Each number is 128 + 32 x the weight over its row's rms, rounded and kept within 0 to 255. Layers, rows and columns count from 0. Numbers have three digits each. The size before them is the row's rms in percent of the matrix's.

# layer 3 MLP down (transposed), 448x160, rms 0.188, rows 55-112, columns 0-79
094:199174130132096113135151129197115154135149089129143150099106113075123123115147158166138084125103104096149145093111109121100130093139135130143115173128154116216135120106155113060091156152108123116119101112112120120148146157135132111135098119
094:111124172132156164172131128144134156190136181141186155138146177179123163106156148126189077125091116098173065184089142091171162170126098168165076106107163110144153127142146143131160135122162165126137133164140155161150171099158181174101095144
100:167166079118024159122186092138100105077142130066165114102126066064119110128113162155073136130119120107099100159103152124022181131105156108154116122165096129119196127185149072129135183123064163140127167120109133103080120154061117084113114122
101:108139161124107114142142167150076093152145117146109095157068135142112137090128098141092015140158129148102123095054173068167114131106130143106135170201096093124166148132101132161122151134130118114202151111134110085109099167123137150143164123
103:127152094148132192120151164119148159136135168137095165125173109118082163192146109122128104114141128105149052104116154102112154100134116134135131159106102135141155201090136149100108070108145136124128069077114128136086192134142083107152125160
101:073106115109048076084073139136147140140107101159147186132112109135077094168150148100162133103093091150152097112142193144144112107124099141132154074161147100129120114153142137037104171158130133190102136090187132137142144132113091104102102112
097:136117129151101139150074187156039116149102130140130097114134096158191127131158087165162156114138114101112183143087138203098149085127112125088128145153084139093129160113077150154134125161173130143090144077065149174130080161158154200155097098
098:119152141138207174186102163098084178072126117113093096188150151127148152179118111167150115119135131131110099074106141124132066125151142123140158133071134149104111190164162104098142087120137138092081154144090082121116152132142138116105049152
102:123139114181010151124080135179111122114091086141096120105120113121179148115070183113135158122128055173101124121127074133129161082165136083075177168077164157155172130157123086132127139138096128160173138110141083145173072171084120140104113109
093:117074102121166173162158076162157131144078109171159107161079116128076080127141067154161093192141103118170139133157159104123120161091128091098140143194134164095089145083093145088164124167108183100167184101160153142146140098187085162127148125
096:124138154131130180135150075114154075107124109124126099143172081124124117167100160074144129149163157135168109150146154103125148170083074091133138076074141103114135119152176130120090135130127181162167101119104168123101155155132083141123139110
099:167104111115135143127137116073168113121126139065107089216128138132087069103139081157139123132115150127079119124090114159131122150190139130131132080130117155140079151164132089140140112069114140106047122142115207145105148084094131115115190070
097:096139140143121154109125144132132100110159146170113132147094104150127130141118122167153125107121145136157103158141095147117123132141164192090188163052128144172123102126138150191218179118128205127141131119114087124075125156073064143160095149
107:134136150103212135135068112101113120128097126127148133179152133128128160116080155153155101131136084158172157165132058101130128198217178092121176111112125080104137109135085151125129111131209177137094075121109095149133105165143135117140062086
098:139095138156153099123150159099070115096080100123170120099083180144075160140146149126044179137122118114144095155150165129094075177145121140201089140140139080141146128168132160192105201163159139143097118138099100133085075119085162078138090103
099:125103094083110119092173148104128161146181154088093127080143103156213115132162130061138175174155127107160120094203089126147118163109135024132175137045130166142146085134118113146153133116103122118099142121104109135086154146101131150087121146
099:124057098132106112137100178136146149164085093112129140157080132142109136128109070116162131065119124181151135179168182140134115096088087145116069175148172097153176166102163088111119133161146121077082138149134171160122123090115135157065081135
116:106098148118077161181085119152150100148134106150164131128115136104163134121157061101123121119083076207152096160107088134136140117200138108134146144005173067142161161104160107095151103135121190091111157138108134090155121107147125158113175158
095:061123089128165127074177092090132128114133105113177182107129123136124167124085154160109181099137113154092148185148121124091146167087177142145143141210148165135121081128136127099104105049110124124097146107097219112135098163135101103200188111
096:156149159087113105173160135159112170112125104125150109087150150179121079121126139135101105083102136122144142114160150122110164141075153102150179144115124096072214134152148128144106081160134136170138148178114167139195095110165100171143083121
100:089118139141139156134095145109141175109118108131138145155157110120144132098116131134137110142147219169143144198071081141154133149126055202119106152133191173053091157137072096175096138111102115098142067139143186189160149123096144108153112163
102:084090130200128095116141110090127108107140162128094154134128101154138157117136103134152095180132158173140083109107120120160077133125115076118103115105143107057148124111116092156077086095120098160131130115139079173166106104172074106102126175
108:118129118135144108117124141148136174120124182161097123131200117129110067144156129138084116137145079126102077131171107130126082086053159174183118128099115107171146175148149130154138127080114127211166122147083059149169139163112113129126101167
099:109127133087073138152175140186161128127120187136117088127128154140152113179164114090147106112150124118087131107124116117120138112135098077123142075140087083153069095093137160130136143194143141150196140149167123151173169168093119118161139141
095:127167149167145090125096111157155112117110052118132115062157077100114147098125172141077138048110126163079112123151120110073108159189114160120133131121079141099142158151101138150121139132115088084116118176081150139126140102057114149212142076
093:113116123111182130084111076156133119116130065184177114124098184168142156148058160198124138100158104134122150151063140144193099187088164149104158120134188151123135140104190164128140134084097153163094149092163176133177126103164144085140149103
106:150134078167105108124141135173191046104109100118134184182102136111075069126143131121146099092097178123155097144098168136097082140120103114152137136057143103118127110075154098137159174120074137156139151132105158110156154068128116108125141141
105:123187100135063126085173104131101104113111124131137144137128164119119142131137160150196127125136131124139153130151143126169081091154114121161116137117165069124146140131107098124099129206154110155092082067086069148129129172132130121081156182
106:126169153102144146099153151114195112135144104179071167080130072195138113168116144149170048196137075143201098096134134077223132121091123107158143142101093103171168138124139124162168113138134142086123087161077142146147099140152112101183117188
105:115180155143187118113096135113119184110117092106074156088144155142073079095140123059049126134112143132070158079163157135128114118127144109156137128130117127092163146087147013136111152158121100079115128154141035116161105102129132173124128156
102:133143091148116125143116080152120136096163099176129135063100109101170093108173109148146154080133132157097114110069148103133057119122145136116111113220095149090046149177121136109110132113144113079136099141115107096113136131172053141110074161
102:023161150149116158122101154115117072140122168223120113151164176121158191175125134130127152087192139124166086115119158147163111098192127109083198164142133096132127134095183079148163152148145119121131111092083097158142098149171129113096096145
097:114107186115103125144117209154116145120140154121148151111112105142174170161095084151105038086120114177119155068120121057136133112104099124134087139057094152171099109180131164106180165141093184132142108123113112195155168159122153112173093141
100:139122106146129106110119087160165129150115079158137117090097170153154089120134100076122092141115101147076123120095042115068120144138131188084125106170105165106133142120092085174148135159129106147102133067145112128129116162145164125102085148
106:125126153092134172150149178110167187126091082143112124118197074124156118127099160122146090119139098059082146128106128119064140075175133110108135061200097119131134128158139117105082152115124090045109140150099161164049129116107127114106084109
105:161117142123126084047131109099077158133162099153120171134111146097099125149131102150079115161095099108118135144152038115073123160129179097158128037104107124127134133092135139118107123067062115119138135091146111132068192124117099161183148120
103:109145090116159165113146102111160163129115123108131121174170102104121135104070096129110137081142133037110120161125115103169140090167175112108120161091130144118124103194130102166087117165198103120131171096106121154146108155154050182113133178
080:098103132109198132103159151168099100145130118126081155152102099141169133187126170164149188126139057063173149091162130126168173094133139159147110151130164126095151136117116164153050124149129154143113158122129176109098075136149179160139156107
099:178150131165149146205169147107076106105147160158161122110090160128037134128075158142154148142134117106072118126135149087113117143136181154118119104075111115128122185119102115091089144148103118151102132121128165106113123151102080143120124105
094:126095147190093120107096126082148087139169132177182103164133094143169175128066159092176162142151120125180146140165099171132097170089156116144095103134137123142126151175162068106180111150132168158135134107083197156170129178110171179120105125
100:107121124106145120119145154171140128076162111142122177156142131155131118107085183099142096178143174122135152068190115148162101074197108179161151094069171163094130156104094122066133161196147094109119070170142057148120130127206125135110080170
093:111149156097156112126071117137108140114166093146089121081102099225134141103075191159152160119159149153136151140209098097131165147180144129123176112144111080097113131102163145139119135141104147158151140141147170127117153115135102179113100140
102:113097120141140162152177109101139133182164138174146113079102153118095064107132162109107163142099108115149113124096104161100105113199153177123150114145175145174110152098148103072100113121164158064129109082096036121110107155152149093122148164
099:079190092112097121081095112168103157113146109129143073139082117124133141127136153119165089142113186114184131111122150101179157181113111139125181136190157107061162122155104100146131165155119167122102087154143133154133121194198111131126064118
102:131118131096166126134137187094083129065137184099078103094169142156158134087174102133092144108111139126163132169107131141092139137138129062111147120049220123101139158122155080146102115137129144102133131136138184160115097111106172131146072135
103:128143109107152144108176135096103131155094114135133142163135100156157140055124120098139170150116091172066136134149093143111067125131092096128130069080128126178074080126106153138143099145131112087096098116091127139118104050110146157150110085
098:137184116088096119091126146161160121157098096152173124130107091177111153181108204133154170124089146132145121129153126163150126151129102124181091106189165110137097173136094135196113136157143163119174241149098139161145160115136140069177129204
099:104099181087124097116129133123152124131125066144148170151194116166094025154063126159098153139142099107143137122099187185133113062099053160117108129171159145092194151119119107144143094116070203076139120148080190132126106075116106100161073132
113:129161100146096134115099146151122151093138137163177142151108117171123152107200113129128057111153144144142116146083187111182171142101119147164149151054085108117108144079135157158083123113158080102186106156185167116165144119124141213109147134
100:136055092091091122122139154110173117115148058106154129112152135101125183102089118191121182124115158164149122128144178085115160087145140137088133126169124119174102114103140089171132147101151177152178106171174173106149166165101106117135110173
103:166066132166150100157163082142098228162109191127128104073072132144134094151098138135137137152093065149147096119120155119162178122114123062113134137210107111092103105177123167130138135137150085147114184142105178109180189096176157102151119113
094:131106146096082112154151134133071153087180095123169119107139150154157055114144147123093069099144082185139153184119133177136140158150120151139143081055168146104111155102201185118115098089131122128117140139177132114134111127123150161113131072
102:122118131119138172121075162132125170113095095093121074123163165167103125105142138169129180126063131117120118121147113091139094172099156114179088088066089127135104156132104142121139156112092148070129115114070138164100093127167094165124046154
093:134169144128105115110115127094126125103096205114187120061107112110118163096138095117101099145183161191137183090149079128098113132118093144135077139133158168147155107170151102163150129095116134129162095136180097134122129129122119140163136112
100:128107136105109121110134122130154120149156092074170085100139045135139141125141119105110160124150157143113139076110123087160131139137138161081112059000117129070085130179129136094234166121067107133105142096108140095153163106139189055147183164
094:135134099196198165174185139079110149104137074159119075108063130184088100054139182116154101094090159149066090136136142130142120155149126107118148106141188111112122142132128154102152162133165070165135111144082077143152130146112081172120116164
095:146199141110150137108115122098180120152100183170081125114134130098130134197082147154113121146133126116092103137129128118106127100070118134083191168200142139108115097112156060141108085137123153103125113132150149192172084137116143101144159148
097:170206155108119099149161152114106142184137144143080154116048105095168086130157147151087126115154129165170151099075155119097132148099129139159187119169092158126123107113167112157117147074101196096164120120149051117094166170121087143126129122
# layer 3 MLP gate, 448x160, rms 0.333, rows 56-113, columns 0-79
094:077161080155070136078101163171160111072089150086162101141135101088132118155143112167155156106115074123139116140060124151154089206109128091093102158105146071083118197123089099086112133048125117114133107131138089156125166103132142115145149158
098:130088174107089133184135093093170161107138167102128135144132079110118099128126127089129113124150116080160103087110152100103133106109158152076063104127069194102210123191171114113099153166163102146130147084133143089163107141131074119086106121
106:126126157122119158146136145161174132110117077101149100133140136180175143160174138135072173075180089125181153096131112145079211099117098118158149081078153177072055107092206129112164165105116127130062133166141126112105128084104124100140116089
097:159149199162088125113141095135147064138133175083118127166136106151118133106159105119122133127108117137110206089081135119163166168164102114130118085110089113118101146056103166102125134134112165138183101128097091206124157096156161114128108125
101:173113151118080131090161074085128112141122122129167089177175191130113170123159056109204066185160106121125139129189111108120116151155146141058114152078131143144102147199147093139136057116136144146107150127135103106140160193141086087078134155
101:152185076125107140083171078100140116128149107111141158125126152138161164136141063140130173129139075123111105123173116137164110189141127155142169145148158127109138104169089097107110131133151146127087079127139117097121139108177118109080118126
099:166125144155110084146102143137099143085134222131162174089141137144132136105160110140166119171124149096151090172125109116094157110157144196107162140135149147082120131076190161190132173132098145115146146115182092162138153112137165132176141129
105:128172087150091078096118105108109188109183135151126176163139134154075184147094113127161106104125084174175155110098092127145119140115101124078158099133084065127153136121122082162127168156158111146107124138097061095040154165118161107157175193
089:148138188093141149132106136134098122152146101108149147124194121120129101087157197176123109147157044158130173075100126105069124163143147181176162161205131175117074133120139097148137144125161118109104121089145128086159147129081157183136125097
094:121125180168103158164093127156176094186148119103151082101112158152129108080119106147119135154156189172110100124117130069096112124138145143153102178082141164151086012080137066089102104117121068115122125127113095116101108131117161111131089110
095:136125137107151076175109114188095128153173108108130109173107124094101106151082155156076142082093152115138112113106113135117144133184184078074058128121130133186148120110118129110117146174069126166085131098100116140164118049122156115103088168
104:078147166119110146106102125086172108138197151131141103118151148173165170126143080138151157144073145084140150127061175115146162098200136124156172080134119161131063159135074164089127156148109122154111139158171087137109122117106136139111099099
099:159163146146139127144077141155103106109183131176157128092149124155120115096108111153143140114168134127100137096146150046124153121195119083115151148158126125175129084132084115163087148111164131159151111162162129084108053139167134086140036155
095:100132140175134123123075143112119075112133130102123153068138093117128095088102111130089142097150102142094116120093162142125139089157147139102117138171175113143198088097069069129120151140092079072136165087165102114091212138143170162147089092
099:163144119110101106133124105112173119147103131139120100125114075140078139056106153157153170103099177084132071149092080121144121146146137080159126159158138166149155165136187138057100152143056146082147083115139117124165133152147153173123126103
099:164163149112124136149115046107122108094187109122137055119175164184062093106101141108183141094113101102079132141148075093159104117097151082197106112056128211137160175192119104158176125108130113099140140072139139124100204136128189099168101124
091:112204106140094113149164151101181111116166078184132083180092159211156094186112165129078157112150096139086154085153106116128154079131134195146110172158106078108106097121116105160166135135070145122131087128076124083100132062095146145146172103
102:102144119139086159114107127075159148154147113133151169162129073139116088189117173139112054187148110159162150157105135123113169164142074096134141092103111148120065117115102074158182218153105123106155205152205080147120133126129165117186124098
106:143150103189150096146083155139134106115107102192097134127135156104177123144118107157121105068146154183135193125118061102134161087134140114097108173115116095115116173122087138078119101102113105108092135130103130104146207104076130100112145136
099:172187119122098149136138112126167137049108126099164163156097117115112115150168226166167057134107118117100169158084202089129111120158178091091110191154091090121107098118150116162148162203164135147046147159163106126140109151109154136114092128
096:113149203160091055152127088164058133170184164127070155152088088088139149122131155120091160110097142146176101101129156193053119180136117120116148127111090113128150122121147155115094124143083155157148132146129093129111189103129155175128124141
111:107163146106119096119123088173105142173167128123122166114089155162151097148182105126105086245115128166124110096127088072102110192180125122139186159145150144165134070156167123129154056109089176111167033102123114059172090133156165174132113117
107:099142136195042086106104115068125101150117120111081188086119068113071121182157150120127176150124118131090160107083131153139103170092112132123095191103147109089176147102088127126107134165125113117132171094168144051149102111098230081159142117
097:168138147087042138096102095140192111121136100100175104121144104112172113196104090137134099152140157178096126113151198155130096109166146087123096077101120141079106128160074195130181105118106140118104124128155104095194151149151165098124154156
088:130138166117106081134067120186141146170055165134081132113102121132138154120144153092101107121125199170145117122134101154123125138136115068166150178134048167141131185153159167078113119119141102101109115118095131078120158113148118134147077121
102:096155088089094151115095105185137096083142126076094130155137166155077093163137160125116132079131085174161119147076159079122112133100147089102123112101121121104059142082182116104170107084090147100147111170191079088201090118096151129104121130
097:096152170071150141158120177098105208148098128157130129086090114143138126106106090136063140132124128126114137093154094124123145111212091164060061125110095088105185153029191172090160193152078108121143108146082159144126141136157154103158137119
101:166130143181101099117085126096126052132113079129124125051132162165098151122110130115159102120114156112143119118156198097111106102146112129139148083122105153102107146179040139180125059113131072138155101159102125162116144124179107147062060138
095:112137146155125110153142107118099144113141076113119209101169122176150116115157142089120146131149104098135210159120138134122081140135143136103160118092151132130114165136181147139125113119142122144123135108115134091073099102082124025164109130
102:170154177118082141137141106154142147167152071123084108109153124060115120151150132126158144151102143181056094100068158147106068078174126160109118119107109122126145137094088102169139127138158076125133135094162144144158144120153071083111113149
105:104140114111138144156078108117147107127136088112136093137164063178139133068130141114100133138106168095119146139164122126142147093123116134143193122167143094173192146117157116122131076152111178077125153132095054198106107098159113100177172090
099:083144070147085099161173097169116134104149117123188057098098093109149122151150073115065144173205158086123110116080100142135130080095098139141102125107144072116153115170103086105141173119165107089135130130124154106150137118181150185111063133
098:178139137109115100192157163149112110101148093183191142126136193158065107141172126115153143158197120129151145124151179159104107170151135119110109057119141117120133151152086073115107101102124132120129179080115065163103124105161164130145104125
105:133103098165102116127089145117141120099097163110143160080132159136118125142119146118090099131155151088166132097165121085112084132151143125101112108095138154091105128087168110120174140131079165139139122082146186109130217181058163142129086111
099:103183098118156174151112141144156168145124124145098104173101175138091161140153117201112124128095186112126155167126120103118101080156112122149127113097142167138154128081128141130102140146130148119130151054201061099093130098134168123137179139
093:089160077109083134143099097108163132177115101096141140107151105125173162081117137103094163093113077139073120098090121141096089152106101148124118105163030142162089094139143160131203099095184111160112174158075159108117127159143110182157136134
095:128172145189116204121187097166060129117135035115145066126125150155095092110147044093093074119110129099147143176087100114106141089094127139117182143143107180121132164064116084095111108139102124138136118151122200132152130172177179083101117133
104:132166120115111124097103063149141104175114092085158120147128100136104174124132147067119112143193134145093086209147090162127159144077141148184161113104102155132071173107142186134091136099111204072169104102138104132089115082125159121121127095
090:092137129168112130170103146102159161115158103111159150182081134125145110108123135151128115115133148128119141132128127108137090149177109110065110135106137104105135111132091082120098076130110048119146099158096142180138106093124084118163105103
100:054145114093165083117181125115107115155170083082095113134171088136148060116171146181146081170118115133079184147137143156108104152169117182109123188110145096093136098144157084108124150135145094105140110173140124160138093183144116117051118133
100:121080094128099107117158093065165170098088155096133170129154153208113107139133151105097148098128090194201092124123153117166124108145093112108146158093170146127182116133128061212168137092168171152108149100153125094162072117088164141079112106
104:106140112107114127128060139174075120139123160158143174132116126163097123148133121151152130129133122163122108172097117167093124100166076094133085119049093156109111179145112141163155189151157099143115093122140117120116125130143128124149133179
100:132187170159128075105130132087102089074199160079128172090126141125059133169133137140183110090175107161101108075100121130117134117134117121160133084151147141119138095110128108105167138048118091112118135100171159160153143106084132135079103108
098:085110155157076082130140116122094220137078158134142124117206119090172076118183083126073168151168133127134142137103129126072128129137105121178084118028082133099171150162162099158149201137105104172103092100127111111110133097158134078127105135
104:121168164090125081149141106153093123147145051184141135147170084129214194134156129153113170157113141177174176154094083164140167174100120094104179131116155126140127108084120170045161066175117132119168108126147171126103084145125125165102115074
106:113153145135094106114120112152097103142058093088102089130137094139117244093099174127080142124158160136115092125113107186116152162083141136146148139164139189091097128118141101128166112098104116151124097029142106131129095104112086136117050085
104:092151090138078169111090042167141151179071150103088121121126131165142166116137158108202154122081134164148122124089119181060166115133095117120162156099133177051071190109121089131173152167169143148143119123167139117116111075121134118158139158
099:069140219157086117156089072102118153142069083089130131138077154145127174150094151102160164127165149092074154175108089120061135123192150088117157147128161152188133126121117113109108121119146134131128163130145125144120084150078121073128141192
094:070116117113128139159095116160087101145118160137193145114038104153134124133172137112081157085189101153196147159089095112174144134123113137094168138113133143115130130122100123106084160215184116099067091151178110192114143132098148170101154131
105:130146154121147119143151159105097141129169108166122146131146174100081142127078113161105108133136169138071148107187145083127133157157132085081182148085137102094093130131187082091115174168061119156090087080073134126156208188109112156104118158
092:113125147131117154169154137061134113091107153198086115147127144136150144143090208089071134142123099136109095156142136097095115129131132128118112179101209121164162138111116104051098172116162108092156120156109117114151135138128131154106127084
108:115158111187099160117122171124091131105069112166163169163148148150162074131127135143157074085085128090106138150096112146162143133105135114103148114172071112123122169170110129141117106122110193097184090143112063116136086173086111152101092133
100:120121162130076179118096122133095170104144051088128140090159124062059123113120136169157124117125134115202126134164113135109132142130105103167212131187109139111115149147102149072094073159150159142139135170148101150090080149097148161173114117
102:111147185085082169075068142166119124124104124115143138105138163089127137137154200121155102124143093115108147096156113118134110162142075166144133133147165124130097156125193120158158128089098112111102152077120096162100072137117129174089073102
104:116087089104145097135108137037121181164113053165126124116139151100152134102146151119172191104183133073132167144122160142125090150074219142059129105072165139078111105150126119077078115122106157080094169112137121101104158117135156167119130178
094:156175172121098093144158164100102122104138146164080096147176145145183162116115141121105104153152188149074142130095105174089116156137101137098081157150127124152158042089116106168086181131152107195116115104119134140112118144156093117166118067
097:123157112168135101134075160076113126188196167114120167129124121090190127135137169082118134129143130100079151084144084076147138116129148146086109087125069116141085119126169091080077198138099165130097114106136149179185182118091104085144077074
097:110166073080100077122089125112128135092174139125173150121125109166097121133125150133117109078183187127109204108109150131105097149089109110196106155119122096092133189179190082087115122115150153087139117135194136110116063145095126057111157131
# layer 3 MLP up, 448x160, rms 0.31, rows 56-112, columns 0-79
097:143136116194114082125132105075148140140103139125142189122123123086081115122063145161146137132131188195131157164137165171114180099160167108107154132146071149124101129085164101058148101024041158138168100146105079099132130126129131144143091104
098:186091174108119083128119118035131157125113108189090130106059125144148066170187114137148126149107143109095104161154124134093089175144121119165186116137174140108080129133091151110208095127135105096132145081159102123181123120194144153169161131
099:158169084151131104124128188104119097076125151167115176169116122091107101152180123157151142122102112154136119121132153150103168105130120061084166153145130092108035135160053100135138148154142093123096122169135137171165103069053130090085145130
103:113174116116172108099149155102094131144162146088120093099106097104122117114185152104177142140134097127139084155136147106157134145091101153169102084163105152091113108155108112135161134156179142068118156165166123147162121122159153138079141072
100:120133146217166125161086121142086145134133181148147109111101099138144151141117171146098167043114077089186105144118102161131128142139143151184095123122147144160097139129117127165161135155136116149141068144100139153136126008105180171108104103
097:124118092102113082089200097152082123093150103177133103144200099131161148148100152102116115100121070122110094115129141165086081147055181081106111096104117100166155131104202153047103135104128087077145121114140102116155159139122067087066167095
092:120160176130128168121134141090121159135111138114158146120144097056143176148115180118181164161188114147088113124179152073130170127110048081162149159135095049100128088094117086133150084124198130096145143159129126175160073124060109119130056097
107:142092125149141122070109163077115132126220145145167177170110075129099133114138147093060059113141117125126106143123097139154136203162127173158123140122130165110169138130139162155116156091092162140203134142112173052152089132113138144160103125
092:131138145163144137082178139106149132183205094082114046068160088136120085134120133182179107116170132136139136138085144107103122122093177141130111109130115164115158159177123132144047143114176164141115080119126114077103181167146161079095148127
090:129150171162128127158125172118096132139105109170105126111146081101114162123124119140149107128157115130087145065138193144126127088090125194143123092168148134116120169147087129119114122138138088105113099115110157122180099134186168139042064124
103:143122156175142109140138122174049128091162065160068163060065137050159148129138162136140093148133122131107118149157085123080205074106112093138157116139137068052160119085105094193091149110125121181156195156113119139142148126151141120120120102
104:126135108173120132149137168105135182198115172121155145108161147082109101219132137091097091148139073080155163114148168169090186147159134108086095085105151142172095104104080177113130116135129071105201109157120131142109105079115150144140074063
098:161085080083132147193126144108065103123105079114094188111124103175101105145096130136133120065102119087154157127085160127050063137076062067130101170102152148117152140108128123147165118096070106131154159134174145106110132150168080134153121118
100:124128132124078194168092145174194097125118110139173152126102094107128124157127129170156133123082123092096165181111105091160128125127206094084186097138149122129145107109132100119105060157126104132170109101127112121162204147104189169143138177
101:159139176148148098112163099139088132104139139196121135107168129215090185180126114178155141124121113154140123093104174098157169092174163169098088188125109108165048123146168150101108167147130133123151160177141123174123061132068120106137170145
099:155181147182168108131154115124096139146144160185165103096083125134103103160087171134148085151129147146114162127086091076070162138053139086139157094079166117151126088110106128157123085130123169126172122069074127167123169188147207153146098112
106:060038149107158141095143137107132096079055142135105106108075112057124145120147126116101139148069144129162104099137140173105067137180101158071149131016149121151105161062165177113144127101139097149142161129124118211113160123123102148111139130
098:117096137196050095093104163074123105049124125160104177120174137176148131106089154226088116174179153075128170189128165125146093138162135156102132119119119177140060113173099145114140173129089137091140144086137167137107112106126160179131099101
101:027115122088080108080155127123170087129148168108165067175124099166122159114072140175145196160110086163123067132177160083170110161144163116132076138139151140134105121109133132144151159115116154099055111122106127085110145160151129136108135162
108:132116169098116140142153156100163075156108127158096121116182121104107118147196126082084157128175167104085106112125147062120159162132175109118133167107073056106043045143133070199112143142130138104119119113075155123108163182126111139151151153
106:138135088125126143078136143126156095183072119142113119110148181085145098143151145092102179088132098111109198146176151139121190112101101145134118157065085134133105115116185146131124161147150157084181099149062107112109112135132151070114145084
107:144139083113187117143127159136151107101059099158107117145102126102127113095089118105180072080162142126155187162119097151145170149150090063124171111115128136121142048120126133133121097145163114068117081159106115109105111123158094140175106104
099:222123122112161171142090082081131110176099129107088107194198162095099147038136103100152142158148116112101100125119168134129155185077192105128132118118123147135163162178083145124119149121142114117147070130067111131147120126170127101191152094
095:124123100167114128147127163116168112172113093095173166119110038182082141112117180084055085116180159127137134134118106134133121159103160118109083103160203146092155144131171088138174125151087113148165088141094116103138095141158129149193096143
093:055124146100071192141142163131182100142115186110120184171176115136153167109151154131180077132145198124140076094166096160124169147129161121149110161101072111056132122127107107092170152147134150113154075063121127106122200144128073063124087135
098:092107155139155073094121136157153132139132146129139148133133127140136116132123136078120141155138069098097120130122088099119122114155096147072149199116156125065171095097154143121122154106040134150116128111163116093109118199182207116098135135
104:184119157132145120123160151156139103192098086114117171129173148138132093125140131114081126081084152073142155181140187058138149178123159101075185117081173115204064078152140057150095095069150155133161156087143164127160067107157093151134131103
102:138156144068139175143139131112106192107103106130151119106155098087075069134126141147165167144092106107123077209149184109072139148109178186135120144169143145113107156169100138139153111125143140113102113116150117132149106142130095101090101135
105:186138098138128132120110177139104093157127092170093154103101114079133161149154114126148123087106137153077095144094089112072116145135076121159082209088055113142140127100091208108207125116153130071084131078059091117161132144154138111125140093
099:097083124142113116191178094126155111140125190104135110137149111136126151126138070158178113157082146122132093139128142148150106118108116197187198144141150103148143103128149130065101114140132138152091104114056108087102124078128128100074162162
102:129115199136108112142153100113128122112138073062156166171089083110103099188135157195075152155122143118054117120154084109099021155127135074096177127091139090105112101138157120082145128112152177165102187151094148151118115109091167140120149118
095:091165097085112186127115132107100124080083148104137172155142147141102108141170166125117147151081113116112136085144128139119133107113166188114147171201216083118157138146138107117126125104143101100092158155099168109103157106157103123126145114
105:101104100127128187161067149168145145106154151123133138128192119200083155165148158086133105084136132130127096204196137201123150106112092148111137176100172149146165150147120102112137124101097165165186128121141158115119129112139160062127094113
101:129165167139168131087127061145088160180084100106116109163147124067134140187128146130099172165176110110145080127188108153148136139145137128099096138131152127182108157168130112102138125126124131098062183144156090138052074108123118188134115170
106:168097132093123162144142124133108125118130139120145100140098162071134181146084118112151150094163092179139149089110105166105105118126089186080153193119114134093182087126175144134136154159169190127105125134148163140108183156125097112121112164
101:106094068135123167156095147193182152136099070106143110127174155122163081126166145160095117124151107094120083061129088165134148106127141104149163177173143105132120144043114103164152161137135069158053080127166138145135247159125165169152087133
093:176144195161086136080136150236104145163108100119141117155098149185100141133168096102063112118132085090121093174150126100124118165156183113144174192162100120176149137101107153081184134183091119108131122132148202183155133121119134139144146116
101:129103094114148190169138135093101152107162063122085220061092108103125105127154148109171146138187146104114146137098105154160102132086132144101153114194155131137124107119170134095131094050139146083113093133109086049175116115121150121171097133
094:090102132023129101125138153176118111145119148153080154127135108219153102170150094093181107100080109151117151141164111122108185104149158087167159098104133086135151162160114132183193137133159128150074100101115136116096143168150077086095118140
097:120108169122108093142137124057168145147164142108142141179150140149141101138139123143056108160100143160093102224116114139094126144107188108122143134159105069113079127125122081178168136063169127103157145153111127136137168092120099145140159105
097:158192115135166117138122074181156080124090086132132086104169080081108088137054070096119137125093122147119150141098154094057093153135151148147139155132126137088102068085112121124168131143152144113138091083115136123192178120177168149135078128
105:115170094149129120088101118100146102168123141118120160195127135126136159192114140128159119113059147080097098140149089143210178098115079142096138051086132150096107163077096127133079166075143148175131094125193120119138152127108149142088095130
098:112156188137183192128089124133175116095120147165156157104168142198109118102088092102078100084178178109142165114137144091085125136091141083076116112091098134138087143094183111173109151116130163124135136112102139128150119127149112145159093111
106:159094138062079131113156087082152111137119149139128152133120149177148117132097085154173112143186078111160156128172174070161138094151066140118117120130141159087096140111183124113190191126054069082106126108165159132088100137139103120109152205
107:123136072139103131138186132091167145139073115117118106160140129124150101168135143149092086169095147121114116154131148110182168124093096128140088170103164083167203139135135131101081107163120142189157124093103095114097031076126185112092154073
103:146117122117099135129104148099108149109113174133147145124131129139144124123105089110108055108123143127127098162133176110141083119070157088096112119220070155150139072169103087188140164115118130127138110179104069027097109122080122161100096181
100:108145097137087053130134053124161149138079205117091124156110170103190148137125159140148107138104159143170154101127122143107122111086137131083084098155151110117123165126155108169178175197184083148190140136129120075177155074060121087135094172
100:109179074087217186106169180151124144090130152171119089124162077101128093107124148146132150101137173100171170163093100157159151114053116159168088081122083163131114155096128144130136118141098172107102127136118106120104154075189110166112098098
099:092127095177169135154132134098121137141094152135159159170157127150067172189149133098068165128105144135117141143150094091112176060137094110134133150089149188102128135068138135162117130119099100126127115131181107128193160119074140163146125146
106:133137152128114143130102137082145156157143125197134131186216133164111102128096148135108165085119136200097173119140161132143113080146129094155102156162143160180127148154097124146148152082135116174136117150097140144125145157053119164073075125
095:189146098135143079084150133093108107140193124108161145130164117123118108147133144126128137207203091167111134138163151124096125120122160110186162134177134162113152137097126091141179115139097165067100126109099097089134168178118167036154137092
106:127131105150117100053159187112118138134138086139179147157157134120165192171082143164137161132168134099117088108082127154088172135152113101093177134175098147134132081105121126145167135142121139116146070103218078129130169099087188182163197116
096:187082110135117113108157041112146152098144078126075149180177073100129074085160081096169085118125074100079148158148155092122124138116173087105066152098113073182108134121125147117136072094095145094155184130106098176152111092118121131162121126
104:148107164111149156169059055142127137100119123147091187117069161096121109113083048094045099154149136167065093136159157164088122119167107097127162146136128117160120078137152178163079134132113180086194197147136139141113099166124070119136092146
097:140104109147122108154083118075145158134152118100087111097198147088111123102149182168135120110153136150115127133106218105099144153088193126162081111147170125129142133125164091119150082070047190088135161090114136095158152110171172156093085189
095:214077127105113125148115148151092193126143111104208153135084150117106123104126131104162115094139102116139119081087154097132155121166163143134105117176112065150146113113089144096129162126146173113134106141133093200125173044134085150118117159
092:097132128089174101106129102140082156074124105138155117092137118194114153126094128093114197082094049130138122175091190159092150163176166096149145134119185139123152129066126144142163079105153088141180111197110099105082098132091132128178099145